Each number is 50 + 10 x the weight over its row's rms, rounded and kept within 0 to 99. Layers, rows and columns count from 0. The size before them is the row's rms in percent of the matrix's.

# layer 8 MLP up, 640x160, rms 0.238, rows 233-253, columns 80-159
098:58 60 50 47 36 51 32 55 42 60 52 55 47 39 73 68 53 65 58 50 56 59 61 43 48 57 57 50 54 59 27 43 62 39 56 46 46 36 47 55 41 54 56 51 36 60 50 61 32 51 57 38 50 52 46 50 41 59 36 62 52 58 51 50 49 67 46 42 53 64 58 57 52 60 61 41 55 35 59 48
097:60 39 49 63 58 41 58 36 71 35 57 58 38 67 25 65 52 48 50 48 43 55 40 49 59 48 33 42 53 57 53 53 42 50 59 65 35 33 52 58 42 35 58 23 32 52 41 40 52 44 63 56 39 60 54 37 45 43 39 47 52 62 40 56 54 44 60 36 56 45 62 63 35 31 42 68 49 32 55 72
089:39 65 62 54 50 48 49 28 55 41 43 57 33 68 66 37 50 60 55 46 55 33 57 58 60 51 46 53 41 63 54 48 60 62 54 43 63 63 35 62 61 54 38 39 65 63 53 55 47 32 55 49 49 66 58 45 34 56 51 43 59 45 57 43 44 49 59 55 66 52 68 41 49 42 46 47 46 31 54 63
111:49 39 48 53 34 52 49 51 58 47 37 30 48 55 44 44 40 41 72 27 44 59 56 41 39 48 52 54 40 36 59 48 58 50 47 69 55 65 42 64 54 64 41 26 56 66 39 46 35 42 63 66 42 55 59 48 39 50 48 47 44 49 49 54 67 48 42 57 58 54 55 65 45 57 51 70 36 62 47 37
108:46 46 46 65 67 60 45 61 46 52 57 50 51 72 40 62 35 35 49 59 44 57 62 44 55 59 57 60 42 50 56 57 43 44 48 51 55 61 45 47 53 49 61 49 61 75 53 48 52 53 60 39 48 46 52 62 53 32 47 39 54 52 55 49 48 48 42 51 42 35 41 57 41 46 45 45 68 56 48 83
096:57 50 66 60 66 61 49 62 50 59 70 44 37 45 40 30 52 39 56 47 65 61 69 56 65 55 62 54 27 55 54 46 35 66 63 47 39 52 54 58 46 47 38 49 28 55 53 46 47 51 42 45 55 54 64 40 46 55 45 64 41 32 56 54 67 45 50 66 47 46 57 40 52 63 39 49 59 46 65 48
110:57 42 65 29 44 53 50 43 31 62 56 37 38 40 37 43 44 40 69 54 54 56 56 42 34 41 47 40 42 56 36 40 57 70 49 48 31 51 40 53 56 48 63 55 48 48 48 54 44 55 46 45 68 54 64 36 26 31 47 46 59 44 38 56 39 65 45 58 53 49 43 44 50 50 41 50 66 46 59 58
102:54 44 63 23 44 55 55 57 59 42 46 50 47 59 52 37 48 52 39 57 56 60 58 42 55 43 65 57 52 54 78 44 36 45 30 65 59 55 49 38 56 50 35 44 44 47 42 55 39 49 41 58 49 25 44 50 57 43 64 50 42 34 65 50 74 54 39 42 51 53 66 42 45 52 31 59 38 65 23 39
101:49 58 53 66 50 52 68 48 57 59 58 30 50 29 50 35 49 48 46 58 61 52 57 70 49 52 55 45 37 60 40 55 26 46 42 63 33 50 56 52 64 61 51 48 63 70 29 56 60 64 57 44 53 52 49 66 55 61 46 45 63 49 42 48 42 57 55 48 45 45 56 44 29 65 54 37 32 48 61 49
097:67 29 72 58 36 40 36 48 69 45 52 50 49 58 54 55 53 54 41 50 66 55 40 56 59 55 47 44 46 56 43 47 61 66 43 61 52 40 43 61 53 57 53 53 41 37 51 42 69 38 41 48 58 66 48 37 41 45 43 50 70 48 64 36 54 64 49 44 49 28 38 50 51 46 60 51 52 51 54 52
109:46 56 44 56 61 59 51 42 47 53 55 32 67 56 43 41 35 48 68 48 46 37 45 50 64 48 59 33 48 48 23 46 61 46 43 69 59 32 57 52 55 58 41 67 52 43 55 63 30 33 67 53 51 45 37 39 59 62 43 54 53 56 39 57 67 44 56 41 50 36 53 52 46 43 49 72 55 65 49 47
105:44 44 49 51 55 33 47 60 68 26 48 45 45 52 30 40 57 38 64 47 44 53 42 48 43 33 45 33 53 45 43 30 37 67 50 32 54 52 52 40 46 40 63 45 46 55 39 49 53 47 64 44 51 67 50 57 54 60 49 44 47 49 44 53 56 65 39 45 50 41 45 48 54 65 69 43 73 46 45 37
109:39 61 29 41 62 48 55 60 58 50 44 51 41 64 39 37 32 37 55 34 37 57 63 44 41 37 57 53 29 47 34 33 55 52 39 36 53 28 66 42 49 50 65 47 55 40 56 52 39 37 49 59 44 51 71 38 50 50 34 42 63 51 56 54 41 66 36 44 45 51 56 45 48 60 43 63 48 47 61 60
104:67 38 39 57 62 43 44 62 49 47 65 54 50 49 54 59 44 54 39 50 55 67 35 55 58 29 35 72 39 49 55 46 58 61 62 68 77 60 58 55 71 51 23 35 53 52 58 40 53 57 31 57 43 40 47 56 65 53 37 50 42 61 54 39 35 52 51 51 57 47 55 46 61 40 55 48 34 45 47 36
096:30 42 51 55 49 53 48 49 53 65 51 54 42 40 41 47 43 43 45 39 56 52 55 27 43 46 43 40 39 52 58 41 47 49 56 51 54 42 33 45 60 45 50 51 52 42 41 55 49 38 58 73 61 46 40 47 41 54 41 51 43 29 64 42 39 70 69 48 49 49 53 36 41 39 47 45 52 45 70 47
078:66 54 77 37 45 67 52 49 55 62 43 57 43 40 66 62 50 44 52 33 55 29 59 54 58 48 44 65 51 49 40 49 47 42 54 47 57 48 57 60 48 36 36 50 45 60 27 48 50 38 35 42 46 42 58 41 42 46 38 61 66 55 37 48 61 60 36 48 61 65 66 59 60 38 55 51 53 44 51 63
095:57 35 55 32 54 68 33 52 43 48 41 59 50 62 59 50 48 54 50 36 42 49 49 68 60 52 70 27 54 48 45 44 31 56 50 52 39 60 58 30 56 40 40 50 51 42 58 47 34 58 46 48 34 35 49 61 55 53 61 46 41 58 47 43 53 47 40 68 65 51 52 31 46 58 60 53 50 56 39 33
097:61 43 49 44 43 42 42 60 43 49 57 46 58 37 52 53 55 63 49 59 62 45 49 59 49 32 54 52 55 50 72 42 55 53 47 53 52 46 55 40 26 49 51 45 58 32 60 66 41 47 42 48 62 60 76 51 39 51 46 43 37 42 49 61 56 49 51 53 44 36 45 40 62 50 64 64 53 63 32 61
104:61 46 56 56 59 57 64 43 41 57 41 54 33 47 63 45 66 44 54 54 61 52 68 43 27 30 64 55 61 62 62 38 62 58 58 36 61 65 51 55 57 49 26 44 49 50 40 39 37 55 47 48 73 52 49 37 60 61 44 55 53 44 52 36 52 45 43 49 45 57 61 62 55 35 57 66 67 46 46 52
099:44 64 60 55 40 55 43 27 62 40 51 56 62 39 30 42 46 59 51 43 52 44 53 38 62 59 58 49 38 59 53 60 34 49 32 79 41 71 58 57 36 56 57 46 36 50 35 52 50 50 56 37 67 51 61 64 45 50 50 49 50 26 53 41 52 47 63 57 43 40 31 55 46 54 42 53 45 43 49 77
104:56 52 68 65 31 39 59 67 65 45 59 50 54 48 53 37 44 40 55 64 41 50 55 36 50 52 65 62 63 54 47 47 41 50 45 67 48 52 58 48 40 34 61 47 52 50 68 28 54 56 44 40 52 52 37 40 35 41 57 67 41 43 73 43 54 41 49 46 29 56 40 53 33 68 54 45 61 67 56 51
# layer 8 MLP down (transposed), 640x160, rms 0.124, rows 233-252, columns 80-159
095:63 56 38 40 45 54 54 46 56 37 55 55 45 54 49 46 47 33 57 60 56 55 46 47 40 58 63 46 35 30 63 57 49 47 48 71 57 44 48 55 59 53 48 30 59 45 39 43 59 58 48 37 64 52 45 37 47 63 64 32 35 60 49 52 59 44 39 40 54 35 48 56 45 56 54 61 65 43 78 41
095:40 50 44 42 58 48 61 42 51 52 59 43 40 38 45 55 58 68 40 36 54 57 65 62 51 44 48 57 55 61 67 58 66 61 34 50 64 38 44 25 48 68 28 44 51 44 59 37 48 46 45 55 55 49 59 55 40 55 56 49 47 51 60 50 54 55 42 39 62 64 61 53 32 58 52 38 60 80 64 53
099:43 57 43 53 55 51 69 47 43 46 67 40 58 55 38 55 44 54 46 55 51 60 64 66 42 42 55 47 43 41 66 47 46 45 31 48 58 50 50 68 49 38 59 30 46 48 52 34 34 55 44 49 68 51 58 46 43 64 57 63 56 67 45 43 53 55 52 42 37 36 45 47 62 40 52 36 48 51 46 49
109:51 43 35 32 57 56 59 44 52 37 56 51 41 42 46 29 40 59 55 70 45 43 37 68 52 39 51 36 38 61 55 40 49 50 33 57 53 45 49 49 30 59 40 51 57 38 49 68 57 45 49 40 50 62 42 62 41 65 62 62 46 57 52 52 20 58 58 55 66 30 55 38 48 48 57 41 61 50 52 42
102:59 40 56 49 66 43 46 52 40 46 50 51 68 53 69 65 47 47 59 53 53 33 45 49 49 43 47 42 41 37 56 49 37 48 60 68 57 64 44 48 58 56 34 34 36 51 39 59 55 50 62 44 38 49 49 51 38 49 42 47 65 53 57 58 44 32 52 36 55 51 48 50 52 45 59 50 48 49 51 60
092:56 58 57 40 42 38 37 46 35 48 67 53 70 59 46 38 52 47 30 52 61 60 49 48 40 45 51 39 64 71 44 54 54 47 57 66 44 28 58 40 51 52 55 45 63 53 41 57 19 42 56 44 52 52 64 36 72 47 37 48 54 48 40 45 51 46 51 42 67 57 43 44 44 56 56 34 49 56 44 40
108:52 48 53 50 68 46 46 68 58 62 59 36 47 52 33 57 35 33 46 57 45 38 50 45 20 51 68 38 46 45 47 55 47 43 53 45 64 64 55 47 70 46 60 50 55 38 46 55 60 42 31 41 52 49 62 44 41 53 61 65 43 37 64 39 51 49 71 37 47 37 42 50 50 41 61 44 47 66 59 40
097:42 54 63 49 57 61 39 43 60 61 42 47 25 57 36 58 76 51 35 55 59 40 35 54 67 60 56 67 47 42 40 57 45 52 45 56 53 47 60 37 47 51 48 60 44 47 41 45 45 58 72 49 69 51 50 46 68 49 43 69 69 43 38 45 59 46 53 39 47 46 34 46 52 44 37 49 42 38 58 23
102:48 42 48 44 44 59 17 43 61 36 60 60 43 65 47 36 41 57 54 51 32 61 48 31 54 43 44 49 71 62 37 65 70 37 65 36 51 40 39 62 47 44 41 53 44 33 56 52 55 64 43 52 47 31 56 53 53 46 54 64 47 49 52 52 50 35 49 36 58 58 31 58 50 57 41 46 51 58 48 48
098:43 52 23 64 54 49 35 50 54 40 62 36 38 51 54 72 50 52 47 36 68 54 61 54 47 51 58 49 51 60 56 32 48 57 55 56 57 45 61 45 52 55 55 38 37 49 38 45 42 40 40 35 47 47 53 44 41 23 53 37 46 57 64 52 46 43 72 41 41 65 68 49 59 46 54 52 57 55 45 55
110:43 39 54 25 30 43 45 45 47 56 46 51 54 59 33 59 72 63 44 52 50 47 25 50 63 42 46 65 39 46 52 68 50 29 46 53 56 62 37 48 52 65 64 48 42 45 59 45 51 46 61 50 58 54 40 59 56 51 41 58 55 49 58 38 32 68 53 52 37 52 73 51 48 45 61 50 39 52 39 63
108:43 39 61 61 50 70 48 65 59 43 62 55 54 49 65 56 49 54 67 43 59 52 39 42 46 59 39 41 63 49 39 55 76 43 38 42 54 45 52 44 62 69 49 59 34 50 42 52 45 51 25 40 40 46 46 40 49 26 53 42 52 45 59 50 62 66 51 56 33 51 50 29 56 33 44 61 56 45 42 54
109:69 48 54 51 58 66 50 57 55 36 34 55 47 50 41 57 55 66 33 27 51 41 44 52 25 67 49 41 45 46 30 56 50 53 62 50 56 47 37 39 43 56 47 30 45 42 52 32 48 60 43 55 68 41 40 38 53 61 55 43 53 38 46 44 46 61 64 59 54 36 49 62 63 44 48 50 40 47 36 44
103:55 47 51 76 44 44 45 55 52 33 51 42 48 45 48 46 50 37 53 65 41 55 54 37 49 40 58 55 58 32 77 37 50 57 60 48 30 70 62 49 39 36 43 50 33 33 53 53 33 69 55 45 36 54 53 55 41 42 62 43 46 40 30 50 48 62 58 51 31 59 38 49 41 57 57 55 62 51 55 54
107:46 41 61 49 48 14 49 58 38 55 46 60 64 42 57 55 53 50 58 45 53 56 61 39 49 53 40 39 44 61 49 62 51 47 58 46 64 59 44 47 43 75 51 53 49 42 39 55 53 54 59 46 36 66 44 53 44 49 37 52 51 64 56 60 46 40 59 33 43 57 59 46 49 55 38 58 59 48 44 57
078:42 53 58 47 70 43 64 46 38 63 54 58 56 26 47 57 49 53 55 46 69 65 54 48 38 53 54 31 48 46 62 52 67 54 59 51 41 55 51 50 57 63 66 58 44 52 45 55 58 35 42 57 55 56 55 43 29 46 55 32 54 53 52 47 51 66 57 44 44 47 49 54 42 51 62 68 59 45 42 42
099:52 57 31 35 45 48 83 45 42 43 54 66 41 58 37 41 58 39 56 83 48 47 31 57 59 51 45 51 57 40 32 44 52 41 47 49 35 39 67 56 49 45 43 40 53 35 57 59 56 37 55 52 67 52 38 44 53 56 55 53 48 62 50 29 69 55 56 56 36 34 57 51 66 62 41 58 33 59 60 56
098:56 59 34 47 71 40 50 54 51 50 41 52 72 60 47 58 59 50 50 48 51 63 54 32 55 34 59 40 46 64 53 35 47 57 32 42 56 50 55 26 38 42 46 53 57 45 65 58 42 37 41 63 56 43 64 58 51 75 28 55 54 48 33 48 47 50 50 56 38 43 56 44 55 47 43 51 73 39 48 57
095:42 49 42 64 37 58 58 41 53 47 56 55 54 57 44 41 65 29 47 45 43 58 38 57 71 62 62 62 43 62 37 27 40 61 51 31 53 50 36 34 55 42 53 62 57 49 59 40 34 53 48 56 62 42 39 47 33 40 43 50 61 65 53 62 62 45 46 48 62 65 44 54 32 45 54 32 41 47 60 50
105:21 36 33 45 50 44 59 35 45 47 43 48 56 49 47 56 75 38 56 53 40 50 39 66 53 42 60 50 50 54 47 29 54 53 42 50 43 42 46 51 60 54 40 43 65 47 42 27 31 40 51 52 53 60 60 62 64 66 66 51 54 57 43 49 48 46 31 40 69 60 59 48 46 50 38 52 56 59 47 45